Weights of a small transformer language model.
Architecture: RMSNorm before each block, untied embeddings.
Each number is 200 + 30 x the weight over its row's rms, rounded and kept within 0 to 999. Layers, rows and columns count from 0. The size before them is the row's rms in percent of the matrix's.

# layer 2 MLP down (transposed), 256x96, rms 0.141, rows 168-192, columns 0-95
104,216,181,205,173,171,209,185,222,222,132,225,198,250,148,150,245,201,227,235,217,179,156,242,199,177,218,228,230,193,217,127,223,224,200,137,232,192,232,210,211,204,238,184,209,168,207,220,213,204,225,219,188,224,154,278,235,224,251,225,169,225,218,217,172,177,171,219,200,180,159,174,188,173,184,242,202,195,242,218,145,238,181,174,160,175,166,190,203,191,158,195,182,245,204,176,163
104,218,276,167,197,190,186,181,159,221,215,234,160,225,184,160,209,185,230,189,203,207,193,190,164,225,206,153,216,193,199,215,217,210,179,215,222,226,157,224,193,219,165,170,201,138,203,169,172,163,246,147,190,235,208,187,224,140,209,235,261,177,180,211,218,178,192,215,185,226,194,226,174,191,222,206,171,208,188,210,214,246,184,239,194,189,264,217,298,200,140,159,153,201,167,238,223
099,119,211,232,204,251,234,223,222,184,217,214,113,194,128,227,230,186,251,172,162,239,168,214,225,185,174,188,204,207,229,195,224,178,229,204,196,174,192,196,227,229,215,214,224,211,187,220,182,171,205,179,190,239,189,196,181,206,210,256,203,169,208,223,235,165,202,211,228,176,178,218,190,209,223,231,225,221,185,241,178,222,151,219,224,265,163,106,182,242,190,150,210,225,207,189,210
090,205,139,214,230,221,191,210,198,187,216,147,185,196,158,175,235,209,142,161,203,218,206,221,217,155,208,175,206,185,188,188,132,178,169,270,289,217,155,169,198,226,236,211,220,204,179,182,181,181,190,172,204,150,205,238,182,216,157,196,219,212,188,228,179,183,157,182,231,192,210,199,129,192,222,198,212,148,191,172,141,138,210,171,224,185,185,227,201,182,214,225,167,146,210,169,195
102,246,180,167,226,141,200,198,195,159,237,202,153,223,212,197,208,186,196,155,152,217,226,225,232,217,192,207,209,231,171,198,206,207,242,218,206,145,208,226,137,214,219,210,215,254,191,194,236,252,191,220,186,234,170,154,223,228,192,170,219,206,213,183,207,246,161,145,181,165,212,150,188,215,141,172,177,135,224,151,214,180,190,175,108,198,217,186,213,225,209,206,190,213,212,174,241
104,138,258,184,217,176,185,228,167,187,204,229,205,202,199,218,207,207,160,207,213,242,208,222,184,187,205,201,212,204,176,217,207,142,175,209,220,183,194,202,211,265,191,210,280,228,135,220,194,152,273,201,163,193,226,153,206,218,211,243,252,243,172,226,230,208,199,206,132,187,183,178,236,197,235,237,238,184,223,168,217,211,196,263,180,181,174,217,150,223,192,233,219,194,205,234,158
097,169,229,217,143,233,164,213,192,191,255,184,210,199,210,240,216,179,239,150,198,272,226,154,215,215,214,128,229,230,202,199,241,174,208,232,229,205,213,198,229,199,179,206,197,199,210,224,204,231,212,155,220,188,192,144,188,190,234,189,167,171,276,187,210,190,171,243,219,175,205,184,159,205,274,221,161,224,217,200,167,227,153,196,160,232,175,209,196,231,219,192,184,178,133,165,169
104,176,210,188,211,211,195,158,245,171,206,201,146,209,175,235,252,217,207,176,233,188,189,215,197,210,188,209,221,208,200,239,246,211,197,212,189,214,201,160,208,197,203,196,164,259,201,181,174,206,163,138,209,226,209,245,163,197,218,179,192,265,236,187,228,201,166,211,193,216,216,170,84,209,239,176,182,182,219,249,180,218,238,277,219,194,174,239,209,250,185,206,233,234,251,206,172
108,167,202,183,153,203,168,268,161,182,170,193,202,247,223,176,224,218,198,189,193,178,235,297,209,203,195,255,172,171,228,193,197,176,208,245,109,201,195,214,160,215,208,168,212,200,182,187,171,182,216,234,244,252,228,162,237,174,224,259,243,201,213,226,233,178,203,162,211,215,173,231,196,153,215,170,161,222,181,189,227,194,166,171,206,218,226,185,202,224,178,174,173,192,163,218,226
099,268,161,191,223,191,224,235,168,182,231,159,153,191,174,207,175,155,205,223,221,215,219,198,216,237,216,198,163,177,223,198,165,218,238,263,185,237,231,183,207,139,209,160,214,213,184,227,172,204,169,140,237,216,205,189,197,198,226,130,177,190,159,188,182,166,186,187,209,203,204,233,164,228,216,149,215,219,220,207,218,208,221,199,201,208,216,283,256,283,164,204,185,218,188,198,168
091,205,196,224,197,222,213,234,173,260,180,214,207,192,197,272,213,165,177,184,195,233,262,219,252,205,207,188,150,221,242,196,203,220,204,199,225,230,184,251,142,177,254,205,228,266,160,227,198,186,209,184,188,206,191,203,207,216,209,234,208,237,175,162,207,227,196,218,190,225,216,165,241,230,246,229,183,177,191,245,261,190,161,207,244,170,266,174,198,205,237,162,231,238,212,256,217
098,195,225,213,156,194,205,170,192,176,213,177,205,257,205,203,180,170,220,148,221,233,127,216,220,205,221,185,230,195,141,184,201,171,228,225,178,160,190,169,195,191,177,201,198,220,217,159,212,200,159,111,200,229,164,190,264,163,223,172,170,176,231,211,213,188,236,195,147,197,180,212,210,171,259,215,225,216,211,233,198,219,170,163,227,140,172,168,280,204,222,176,171,173,166,213,218
097,195,236,207,196,181,183,236,226,209,236,188,184,210,204,206,184,194,144,206,197,209,189,115,195,161,223,198,195,161,167,199,217,178,252,272,249,199,235,231,221,159,195,278,163,193,158,212,203,179,157,186,170,223,187,214,197,251,189,255,192,199,219,227,161,240,140,149,180,198,229,216,195,198,206,199,234,125,188,172,192,219,211,154,163,178,206,187,207,178,237,199,184,245,192,166,191
093,172,209,232,218,197,223,195,152,183,168,167,180,183,197,249,204,164,171,277,225,218,242,201,250,234,191,243,217,187,201,202,246,155,145,196,192,193,140,171,171,165,181,186,190,226,184,229,228,245,219,191,190,197,213,192,240,209,217,192,142,203,210,166,226,199,242,182,212,216,234,178,285,220,220,197,202,182,218,143,170,201,198,193,209,270,168,177,181,237,203,233,257,214,185,171,175
079,208,233,250,220,226,216,199,169,216,191,133,212,205,211,190,230,177,255,209,163,195,273,188,158,175,234,190,222,246,217,219,150,243,182,164,167,187,151,189,227,173,222,233,213,213,254,150,195,147,170,236,165,157,167,196,171,195,205,191,196,186,207,222,192,194,159,240,204,228,189,174,206,204,185,240,172,183,195,201,211,200,213,189,215,165,221,174,236,160,254,152,246,157,171,221,256
108,203,224,244,199,198,197,178,178,198,203,248,289,172,175,233,167,196,196,189,166,174,234,221,217,151,194,182,216,144,192,159,260,213,194,226,195,196,203,195,236,199,241,159,241,161,220,194,180,214,219,177,166,204,212,233,163,174,186,179,162,241,235,190,179,202,197,183,168,261,199,247,233,233,153,218,200,165,206,289,187,210,210,164,197,192,246,200,224,236,209,165,193,249,200,203,251
103,229,232,151,176,205,165,200,154,197,195,229,183,239,211,197,206,153,200,202,228,179,196,208,202,203,192,252,203,180,199,139,178,235,196,200,184,175,189,222,175,205,191,253,211,217,215,154,162,177,225,198,134,218,179,189,218,269,204,203,244,249,177,225,240,149,189,176,214,152,232,180,152,249,264,156,184,184,171,224,202,183,267,193,191,186,160,240,243,210,215,156,189,221,153,193,204
095,156,198,218,202,231,246,273,176,194,168,137,238,226,160,224,189,252,194,190,160,226,179,173,194,136,198,210,238,184,232,133,189,206,200,227,242,189,209,201,249,226,280,140,201,234,205,190,187,186,237,194,252,265,216,178,212,207,197,247,189,187,213,256,194,219,220,210,231,212,184,196,180,185,207,232,153,223,223,195,176,188,209,218,220,233,223,178,212,213,191,178,211,156,213,167,208
084,226,216,239,226,186,168,216,209,212,162,249,251,177,149,228,227,185,176,156,235,228,195,229,156,153,218,204,210,164,225,177,196,242,184,270,172,170,272,223,220,196,269,181,207,220,197,207,219,188,204,203,175,203,205,180,201,205,183,195,226,193,189,196,181,250,202,246,235,162,191,235,217,185,248,231,200,243,229,224,215,226,195,166,183,198,186,184,215,184,240,108,212,228,166,242,166
089,209,221,197,222,166,227,180,193,216,168,184,196,190,211,212,234,134,233,240,250,239,184,186,175,229,182,186,180,203,186,204,225,154,208,139,231,150,133,239,149,174,202,223,243,232,204,208,247,200,210,210,202,201,175,166,220,187,211,179,216,184,227,173,200,165,239,197,251,196,153,197,196,227,159,135,198,184,140,238,180,221,217,138,234,172,244,199,201,244,211,190,223,170,191,258,221
100,217,197,243,161,211,206,245,245,267,152,178,148,172,176,174,222,200,200,210,192,210,206,248,225,213,198,202,248,212,256,235,241,204,183,163,170,216,223,208,209,229,256,181,217,240,204,208,207,201,170,228,193,203,179,202,231,187,196,238,163,241,226,192,216,197,155,144,147,205,201,191,231,154,127,216,261,229,200,149,205,210,204,191,190,157,234,192,152,165,217,160,182,189,223,163,211
099,247,208,174,215,174,216,176,218,219,217,169,217,233,178,250,158,221,238,174,164,218,208,297,240,181,220,186,178,209,164,250,160,245,186,205,161,191,146,217,190,174,180,198,206,148,259,216,188,210,205,207,199,209,185,230,220,184,174,212,192,224,166,234,155,259,244,232,225,197,221,220,198,189,159,202,232,252,198,195,188,221,184,218,163,255,157,212,211,226,222,205,133,153,206,202,211
073,215,232,224,150,173,193,200,189,141,249,186,201,169,138,231,231,163,215,187,226,198,231,227,206,220,198,222,257,202,191,217,219,236,185,173,231,185,167,205,230,212,202,158,218,291,207,286,206,211,158,187,151,196,166,219,227,157,202,222,191,181,182,178,189,193,177,215,199,225,231,126,184,196,167,235,228,169,239,226,243,183,148,209,179,200,185,161,186,200,203,194,238,191,233,174,220
113,184,116,174,206,218,201,321,211,189,212,206,223,193,185,187,235,254,185,205,187,182,243,206,206,184,217,214,198,155,189,188,162,158,187,199,216,219,164,178,187,204,210,160,260,225,183,177,239,187,269,211,198,178,166,221,207,170,177,228,160,197,241,182,191,221,232,197,122,201,253,190,218,190,216,164,194,236,251,175,196,181,225,225,194,191,202,180,162,206,213,193,244,233,178,179,205
109,156,133,196,221,220,155,207,211,197,200,184,201,178,199,188,238,227,182,174,140,206,160,166,208,208,154,232,145,237,205,201,244,195,266,190,148,177,170,193,179,152,219,199,224,242,238,163,162,235,220,208,190,205,242,236,163,192,214,201,170,198,222,182,226,215,224,194,179,241,149,207,210,217,234,271,201,141,219,198,238,180,203,197,281,158,212,211,176,215,182,203,230,181,185,181,199
# layer 2 MLP gate, 256x96, rms 0.161, rows 169-192, columns 0-95
100,182,186,239,173,233,175,235,191,184,164,190,246,194,260,240,228,194,123,181,241,243,228,200,182,238,195,193,221,220,221,166,176,197,145,217,194,195,187,178,234,195,180,159,145,210,204,207,166,214,256,208,250,182,171,177,238,264,152,140,219,183,171,232,186,196,139,210,188,179,159,231,201,178,119,185,177,162,188,210,214,187,223,215,242,214,175,187,186,184,194,189,217,209,211,180,200
102,224,199,198,264,190,160,204,119,144,162,235,178,148,202,231,205,178,197,196,188,188,181,169,242,163,190,197,197,217,191,166,235,154,241,182,189,208,214,177,222,160,146,247,204,157,217,171,197,192,134,232,213,177,172,206,213,213,183,140,189,216,187,194,232,141,214,165,208,205,218,141,134,178,167,176,178,243,241,167,229,196,167,209,189,211,216,196,217,178,193,221,170,179,179,201,235
085,181,199,215,208,202,163,178,232,177,173,218,266,219,159,232,245,210,186,190,151,194,227,203,189,189,257,153,200,208,142,184,169,211,179,215,197,129,164,148,210,157,168,218,186,178,252,194,170,197,201,210,207,248,224,236,168,227,176,205,186,164,189,216,204,194,220,184,180,189,228,188,177,189,235,113,150,251,185,215,166,174,153,178,240,211,206,251,213,240,206,146,198,222,178,192,184
100,188,161,198,230,196,172,204,199,235,200,189,212,217,177,237,216,203,215,172,149,209,206,229,245,198,195,223,216,156,256,168,226,235,272,196,231,181,225,184,201,158,272,166,249,233,184,223,207,212,198,195,269,245,229,191,234,223,164,166,198,206,205,150,197,270,211,170,213,164,175,218,198,200,194,181,238,140,226,211,192,159,214,143,180,203,239,219,241,196,258,214,234,226,198,205,208
105,268,186,207,191,184,193,221,153,177,221,179,202,201,150,184,192,229,184,217,268,213,212,220,182,209,161,209,151,203,174,230,220,204,215,212,224,189,236,214,184,172,162,209,183,166,123,205,208,220,164,222,191,197,241,253,215,263,251,174,137,180,223,188,207,162,195,166,237,225,164,225,214,140,171,210,169,267,188,173,201,210,193,187,171,236,227,224,204,212,219,172,257,207,202,235,245
099,202,208,218,195,230,183,221,207,161,200,189,213,187,210,226,172,177,245,185,200,217,190,212,236,220,244,174,241,207,197,273,144,166,258,198,184,214,149,209,159,184,135,208,223,213,137,223,177,208,181,249,201,208,170,259,218,142,206,210,177,198,212,221,133,207,163,224,219,201,221,181,148,218,250,169,209,234,195,176,165,188,240,235,189,187,218,218,217,187,139,222,144,195,180,168,169
110,215,195,228,217,244,256,246,183,181,234,167,247,168,213,249,214,191,167,205,125,160,152,193,270,252,179,207,206,191,175,206,237,142,241,217,206,185,191,182,194,187,182,126,197,199,196,204,210,218,199,221,185,188,226,214,237,175,148,179,222,202,163,251,264,160,185,238,190,185,173,193,194,200,197,195,200,216,171,184,224,194,196,168,188,186,179,218,172,137,232,194,205,135,193,167,218
110,201,173,184,215,178,173,268,186,208,163,237,126,181,199,152,172,213,198,180,242,235,191,218,219,168,227,261,177,210,200,175,223,126,170,178,156,168,185,178,217,176,241,164,170,166,161,234,218,166,221,229,219,190,197,149,195,231,214,206,210,196,211,197,148,180,178,216,164,213,249,256,211,169,235,191,177,186,232,207,241,156,197,154,188,163,257,225,226,223,228,232,197,199,201,208,184
099,188,201,225,239,203,175,208,177,182,207,176,190,144,180,213,194,176,186,201,156,203,244,213,234,185,203,160,230,211,215,249,163,227,200,237,196,207,225,211,226,172,212,205,218,229,169,153,146,156,163,158,250,221,184,236,196,158,251,233,217,208,201,176,204,241,153,228,249,134,216,217,179,239,228,168,205,232,233,134,197,168,231,202,174,159,153,235,222,213,187,221,179,252,242,199,237
092,183,191,205,252,201,197,182,216,177,236,167,228,180,218,157,218,191,187,201,165,149,214,183,207,222,157,207,205,193,138,220,254,142,201,189,181,210,195,156,225,208,162,162,173,195,192,176,216,235,210,202,214,128,216,238,226,205,151,175,125,230,189,204,221,177,217,186,195,194,188,207,168,156,253,207,232,144,195,121,247,185,193,232,186,229,176,231,207,218,210,159,160,237,231,224,233
106,216,218,179,172,190,135,146,204,271,148,164,205,213,182,205,195,183,222,179,224,169,141,192,216,167,211,191,242,180,171,183,184,184,223,228,236,263,192,156,212,187,142,208,167,230,174,196,220,181,160,128,203,222,172,174,221,222,179,233,141,193,223,170,220,179,234,176,187,215,208,216,228,231,230,204,195,179,199,243,252,251,174,200,153,149,254,225,197,194,219,196,190,222,191,215,188
101,203,234,186,209,217,157,209,163,196,262,212,213,241,181,227,185,151,161,227,193,177,218,170,239,170,177,204,234,177,256,239,198,211,245,217,180,163,278,222,187,221,229,226,187,202,195,246,175,177,182,162,163,146,170,239,181,177,212,262,246,181,229,222,156,234,173,200,179,206,190,209,183,195,176,219,219,134,159,186,157,179,201,199,235,170,224,209,165,180,195,165,185,244,170,168,225
091,224,219,271,221,154,169,213,189,220,209,220,177,150,241,241,199,246,158,173,138,177,201,246,229,181,217,169,167,159,224,184,208,180,197,193,168,222,195,265,188,226,202,205,250,225,187,209,140,242,213,172,237,223,172,205,219,194,173,199,152,155,214,234,214,255,174,196,202,138,212,185,195,255,172,176,210,221,179,170,194,156,244,238,220,227,203,212,189,167,158,216,186,204,223,226,221
066,217,251,215,188,230,181,206,212,214,171,229,209,155,219,226,202,215,206,174,141,216,208,260,165,166,217,231,221,223,187,227,263,200,269,171,176,152,200,241,266,188,207,156,207,210,146,208,154,161,175,203,204,214,195,239,185,182,185,160,208,201,175,175,221,217,190,194,171,204,225,236,199,208,195,219,221,136,194,149,205,218,232,197,164,246,159,184,228,192,191,194,284,184,172,179,248
107,173,224,156,174,240,195,225,172,211,193,188,173,245,180,224,190,252,164,172,189,212,178,185,154,204,188,178,183,215,177,167,261,165,161,251,173,185,222,194,193,200,185,159,144,170,138,206,185,243,198,203,236,196,264,187,175,237,167,177,186,168,158,195,223,190,169,170,245,252,179,179,176,168,152,184,201,181,191,153,178,205,134,249,223,182,168,198,220,223,187,173,234,216,239,180,176
102,249,248,235,223,203,139,214,171,233,193,235,123,209,211,168,162,207,204,149,204,177,186,215,205,171,204,233,227,158,177,221,217,247,169,255,245,218,206,213,218,223,206,227,211,168,138,148,185,204,152,146,247,208,215,184,175,239,195,183,203,216,216,182,229,166,197,211,159,236,229,175,161,220,239,189,219,237,227,181,212,203,184,223,170,237,177,151,209,186,205,209,232,218,184,220,139
097,177,206,192,187,219,221,188,168,218,221,196,202,162,155,215,198,167,220,234,231,184,155,213,269,237,173,174,269,218,235,213,204,193,230,153,215,242,208,150,239,182,181,189,235,219,167,234,160,216,210,219,214,213,177,202,192,182,230,237,170,209,167,234,154,165,194,210,214,185,240,180,210,251,162,206,169,196,157,151,261,249,239,168,242,212,162,222,231,260,243,222,209,213,216,180,179
080,178,204,219,193,163,218,237,251,247,224,234,217,182,192,204,209,170,154,232,226,192,236,168,223,155,177,173,205,201,233,181,242,160,204,216,160,202,235,242,166,206,179,155,223,215,167,186,201,252,260,164,172,172,280,195,194,146,191,181,244,193,202,202,176,170,219,229,233,186,179,163,200,141,279,195,218,213,252,169,236,205,210,200,179,220,172,204,231,194,223,193,196,227,239,212,163
084,205,222,181,208,140,182,211,177,195,215,207,138,135,151,232,220,200,175,271,231,202,166,194,180,201,165,217,214,199,172,229,201,228,218,226,214,189,180,183,232,183,240,213,235,231,131,249,226,177,201,180,202,226,197,168,181,209,203,188,206,187,237,142,188,213,153,188,225,232,177,176,171,262,197,216,203,149,175,198,222,187,247,168,210,203,175,244,261,223,268,219,178,230,227,212,159
112,234,190,179,180,197,210,202,198,177,248,195,234,188,198,196,214,205,155,188,162,246,168,217,213,212,205,154,229,203,237,199,153,196,185,224,194,158,204,244,174,217,187,208,178,217,193,184,152,136,217,196,205,181,218,238,192,144,164,251,248,109,183,150,206,202,221,245,210,240,198,162,242,163,243,142,228,171,252,170,197,153,242,237,225,224,210,176,192,200,209,227,175,186,194,196,236
094,246,176,162,183,183,180,210,134,221,278,186,216,205,224,252,142,211,199,192,190,170,207,224,216,185,165,205,195,140,218,239,201,201,175,208,240,260,250,177,193,174,177,194,174,169,162,236,198,198,222,175,185,161,159,197,227,194,212,219,173,151,211,248,231,187,164,253,176,193,203,156,254,209,151,243,185,183,236,211,230,239,243,222,181,190,220,174,184,175,190,176,223,242,193,171,220
066,211,203,217,208,202,167,232,218,190,178,166,225,191,203,279,242,232,281,174,193,190,210,246,240,186,151,194,161,194,221,198,167,115,221,192,210,234,190,209,155,207,193,133,194,224,240,233,117,215,237,186,185,219,216,194,173,168,224,219,149,174,223,254,222,222,224,186,188,212,222,143,177,187,208,221,222,212,210,183,206,212,194,211,187,185,188,195,218,191,204,224,240,225,202,182,268
110,168,242,241,196,168,178,199,175,187,192,187,158,156,180,191,137,226,222,150,203,199,194,136,176,180,212,209,191,158,176,215,209,204,185,207,199,154,255,175,215,148,167,219,149,165,207,214,190,211,150,249,146,163,140,208,145,208,143,155,226,206,244,182,247,185,168,202,210,205,187,255,191,192,174,216,229,221,194,179,223,170,191,218,194,209,241,204,177,185,200,243,151,176,198,224,163
122,225,174,201,178,180,180,195,204,173,174,215,135,247,202,222,192,190,273,198,159,230,176,257,259,171,181,235,189,150,155,251,164,169,215,204,225,246,230,240,166,216,231,183,177,188,224,219,199,155,188,219,201,195,185,228,199,253,243,225,189,182,194,211,211,188,252,196,205,199,239,174,133,216,229,197,202,230,199,255,173,242,208,223,257,188,208,223,170,175,199,252,190,197,169,239,209
# layer 2 MLP up, 256x96, rms 0.154, rows 169-192, columns 0-95
108,189,197,185,241,262,196,197,235,206,217,122,235,262,231,203,213,181,225,221,228,209,201,181,221,209,236,181,207,208,212,174,224,177,188,204,198,197,174,199,203,226,156,189,141,226,227,213,164,222,254,169,198,210,180,234,179,180,198,263,177,187,137,261,215,209,215,203,183,243,173,188,241,196,158,162,160,220,188,167,225,208,173,260,212,182,229,240,205,251,200,165,261,158,203,164,221
102,156,242,170,229,227,224,256,208,215,221,199,214,210,197,182,240,164,223,138,164,223,243,176,226,196,199,207,213,250,172,208,234,210,204,236,202,212,224,193,227,201,203,174,208,197,228,168,189,234,218,203,180,207,176,233,254,261,233,215,145,188,226,217,205,178,215,227,188,189,264,173,239,209,242,223,173,214,218,187,172,244,125,214,248,251,146,163,246,200,177,190,164,204,240,217,161
086,228,202,183,210,196,203,184,205,169,251,189,149,170,244,151,187,184,198,227,228,191,186,180,190,185,122,219,201,175,248,241,230,246,230,163,213,229,204,216,184,208,211,218,205,159,142,183,227,195,185,180,202,180,171,174,238,127,214,177,264,217,233,228,241,226,220,244,190,220,211,192,216,210,236,263,217,133,243,212,224,175,245,190,174,187,191,208,157,219,184,222,203,174,206,187,260
092,185,164,221,221,144,224,206,197,221,233,244,165,186,197,211,223,190,234,161,197,181,195,220,247,213,215,231,220,140,131,180,240,236,209,213,167,158,234,169,203,191,201,206,163,199,195,235,180,204,212,234,213,249,187,194,242,248,254,191,216,236,202,178,250,263,185,207,197,201,244,188,177,205,165,190,189,179,214,174,187,204,211,126,186,271,229,170,207,192,223,168,206,214,119,178,210
104,203,172,208,184,220,214,191,268,204,140,257,182,167,236,203,210,183,222,207,154,157,172,175,233,176,251,166,260,211,253,146,208,173,223,200,184,254,184,268,200,184,218,188,224,229,229,162,208,233,238,151,210,243,165,200,198,175,211,213,225,236,174,194,228,166,202,236,167,177,200,129,189,262,226,180,200,180,232,201,246,177,172,208,188,189,177,224,179,192,203,232,195,222,183,187,196
099,153,170,202,167,146,185,218,186,217,240,185,207,199,216,142,235,234,167,179,223,197,179,223,137,157,226,192,167,184,219,158,239,259,170,198,178,160,204,177,237,234,235,228,152,172,246,190,225,152,222,215,207,194,188,172,213,270,161,227,176,174,140,192,255,209,172,181,199,203,207,214,226,205,201,180,193,185,234,190,239,208,188,182,192,259,212,170,225,227,221,178,238,251,181,236,221
108,172,202,164,183,157,149,180,208,213,224,214,186,204,244,207,198,146,208,196,202,185,269,168,164,203,180,214,192,200,226,148,249,243,184,175,196,187,183,235,268,208,210,207,158,228,153,213,180,244,237,191,257,188,170,186,200,193,191,197,139,162,223,166,193,263,231,239,225,207,209,185,186,203,135,183,189,209,210,177,225,239,207,267,205,254,169,187,194,229,179,199,264,206,204,180,191
106,195,228,187,180,206,177,257,144,210,180,199,172,203,216,181,168,240,191,209,235,185,196,244,171,181,189,215,180,175,182,245,153,179,196,183,185,223,153,225,197,203,251,221,184,185,123,203,170,152,180,243,265,184,208,171,232,232,185,212,183,235,276,182,205,212,177,155,181,183,235,205,167,213,232,233,190,141,231,206,218,218,166,175,197,174,233,241,237,199,248,191,182,207,171,262,173
103,199,198,220,151,183,270,190,186,196,220,209,218,185,196,240,216,130,201,218,188,257,197,205,174,220,180,236,202,225,198,166,117,224,218,213,161,182,173,229,227,212,242,178,242,168,167,194,204,146,244,171,188,239,202,178,222,159,208,237,216,205,183,192,169,259,198,267,199,188,211,180,203,224,204,178,203,149,196,256,188,187,232,159,189,143,215,216,175,250,149,203,160,224,205,211,199
096,251,167,214,179,190,174,151,216,185,186,270,207,215,175,220,187,171,262,175,194,195,188,240,208,161,203,227,252,208,176,181,211,186,242,177,200,217,240,219,208,212,244,186,238,209,168,153,184,223,172,164,204,201,241,173,224,237,266,226,211,200,192,209,202,211,213,170,134,181,190,153,174,251,154,208,178,186,163,174,210,282,191,187,217,208,211,161,159,209,224,146,181,156,190,230,182
106,193,191,191,207,208,145,187,132,246,215,149,145,200,196,152,232,199,171,206,175,206,273,165,197,168,188,196,170,222,186,201,217,214,186,269,239,222,223,204,212,155,172,246,211,157,183,202,198,261,241,244,183,196,218,189,197,241,150,223,173,270,247,188,196,197,177,210,220,218,224,188,240,238,215,211,244,194,234,174,218,209,190,228,183,202,210,180,202,215,175,273,178,195,244,193,192
090,224,179,248,158,184,186,228,208,184,260,198,154,216,196,209,210,201,209,211,183,206,182,178,245,191,192,186,176,181,191,208,183,161,236,272,210,125,217,200,178,136,219,228,183,162,178,163,211,196,145,210,217,247,179,224,173,269,198,264,225,168,214,194,220,213,147,180,151,207,209,225,195,209,203,198,206,201,175,266,178,118,208,168,204,185,231,152,210,220,177,181,198,238,200,186,214
090,177,217,199,199,178,192,210,187,204,169,193,234,192,177,117,218,213,184,230,265,271,209,251,153,215,166,262,194,227,232,202,171,266,173,228,234,210,167,169,168,197,221,215,140,196,202,210,207,212,187,212,138,218,267,176,217,203,234,197,195,186,221,156,226,199,210,162,161,210,164,209,205,178,225,187,272,155,200,227,129,209,208,179,216,177,177,195,199,198,177,204,185,202,193,220,174
081,186,205,205,211,226,189,231,143,207,224,223,235,165,199,192,205,204,237,128,220,174,248,253,197,186,265,208,178,129,221,220,188,202,223,190,195,191,163,159,204,201,242,191,194,205,260,199,205,202,183,262,193,154,181,251,285,209,218,140,207,216,183,171,179,226,209,176,253,169,201,209,234,215,216,212,145,185,208,211,215,151,200,156,200,235,188,193,218,200,247,176,221,211,221,227,173
103,220,189,254,150,198,220,203,208,223,206,197,262,219,201,175,173,189,167,208,178,227,234,197,226,142,202,192,226,204,220,221,199,210,214,205,179,213,185,205,238,224,214,239,213,195,218,257,234,258,175,222,157,243,209,274,183,176,174,182,189,234,185,183,197,181,227,188,243,245,180,172,241,104,206,170,167,207,190,239,223,190,179,219,274,184,254,176,203,231,239,157,191,218,174,197,202
112,154,201,166,172,169,174,186,189,218,142,161,201,202,161,200,215,133,190,121,193,159,216,178,235,187,212,237,192,253,243,193,198,207,219,170,174,191,195,199,212,193,218,195,199,176,150,167,204,203,198,205,173,236,172,197,200,253,142,159,225,226,221,225,255,173,214,211,211,208,152,191,197,192,241,198,223,192,193,219,194,166,268,274,153,209,195,163,267,191,205,221,167,197,229,187,169
097,173,159,200,203,176,194,243,229,166,142,206,207,210,221,223,220,248,168,189,160,249,177,237,209,200,259,199,183,207,180,184,190,144,167,185,230,198,239,228,231,200,150,212,137,218,231,144,159,172,198,155,186,169,221,188,226,199,136,159,193,223,207,227,196,171,212,225,222,182,137,216,221,179,242,197,243,225,204,170,237,206,260,227,186,203,241,219,163,160,177,192,174,198,236,189,221
081,267,189,254,194,195,148,167,215,250,205,204,202,256,236,196,181,172,169,206,167,213,205,219,216,223,187,166,183,162,185,132,182,220,211,210,239,205,265,209,177,164,231,222,169,195,195,206,226,227,213,220,238,236,210,223,220,224,210,209,210,238,186,174,207,129,187,227,234,181,229,198,173,240,241,137,243,245,164,231,209,161,181,213,187,214,183,158,190,204,193,173,197,241,195,238,136
087,218,191,199,195,187,205,145,167,235,229,209,196,166,216,238,237,197,230,229,178,189,167,213,223,253,211,160,198,235,207,259,196,176,222,189,216,178,216,273,274,224,185,174,217,205,136,247,139,193,220,176,227,186,237,199,163,161,195,226,214,191,192,240,210,235,190,203,215,217,194,223,164,262,144,192,229,151,196,206,271,225,193,163,245,219,180,233,231,219,217,199,194,181,194,221,172
101,225,194,194,241,222,246,187,170,245,171,191,178,187,154,200,220,233,165,209,163,166,187,217,234,173,211,213,218,195,216,227,278,267,141,205,160,275,181,197,210,188,234,142,226,246,197,239,206,181,198,202,261,259,185,204,276,216,192,190,228,170,196,174,222,171,199,207,166,248,177,178,225,170,209,213,208,200,176,188,226,217,163,181,213,199,210,168,184,190,238,238,197,198,230,219,160
095,181,156,198,210,245,186,170,167,246,251,198,211,155,174,225,172,194,148,159,208,197,207,272,135,216,129,213,208,235,209,210,191,198,176,227,209,210,167,178,179,180,222,217,259,182,199,174,178,220,203,206,186,216,170,224,192,224,143,144,158,228,213,234,177,169,210,205,176,155,190,218,253,200,210,227,221,218,225,229,189,225,223,209,157,174,189,148,206,185,166,246,125,212,193,184,214
069,175,221,192,179,166,252,173,170,191,227,213,176,196,219,154,183,189,119,235,212,172,208,131,170,192,158,220,222,190,235,210,243,260,170,179,199,169,172,195,222,225,212,233,195,189,192,206,211,203,184,223,205,174,195,199,194,219,194,164,260,197,210,153,166,133,143,218,197,240,148,216,211,220,236,229,190,231,203,219,150,150,159,176,197,206,179,194,199,195,193,203,141,161,244,219,146
107,257,196,203,163,209,221,223,229,279,216,181,204,223,253,213,225,171,141,235,182,208,214,222,205,211,211,205,219,219,241,164,198,161,229,181,192,219,154,217,163,229,169,188,226,192,157,213,224,186,253,183,187,240,270,189,230,249,239,166,176,192,169,199,156,194,165,195,168,203,219,168,180,182,211,213,191,190,197,195,193,150,208,174,264,234,142,206,240,192,186,175,224,272,195,161,215
120,201,212,189,170,243,160,178,187,212,199,190,198,211,217,139,231,157,233,169,201,214,263,224,186,252,190,217,202,208,202,174,155,186,193,213,225,215,231,202,227,158,232,176,206,210,168,271,188,178,234,200,206,177,208,149,210,176,255,197,176,218,175,216,184,185,192,276,163,227,190,150,185,240,183,251,229,192,205,209,157,244,221,138,171,198,234,218,263,176,165,177,168,215,189,157,239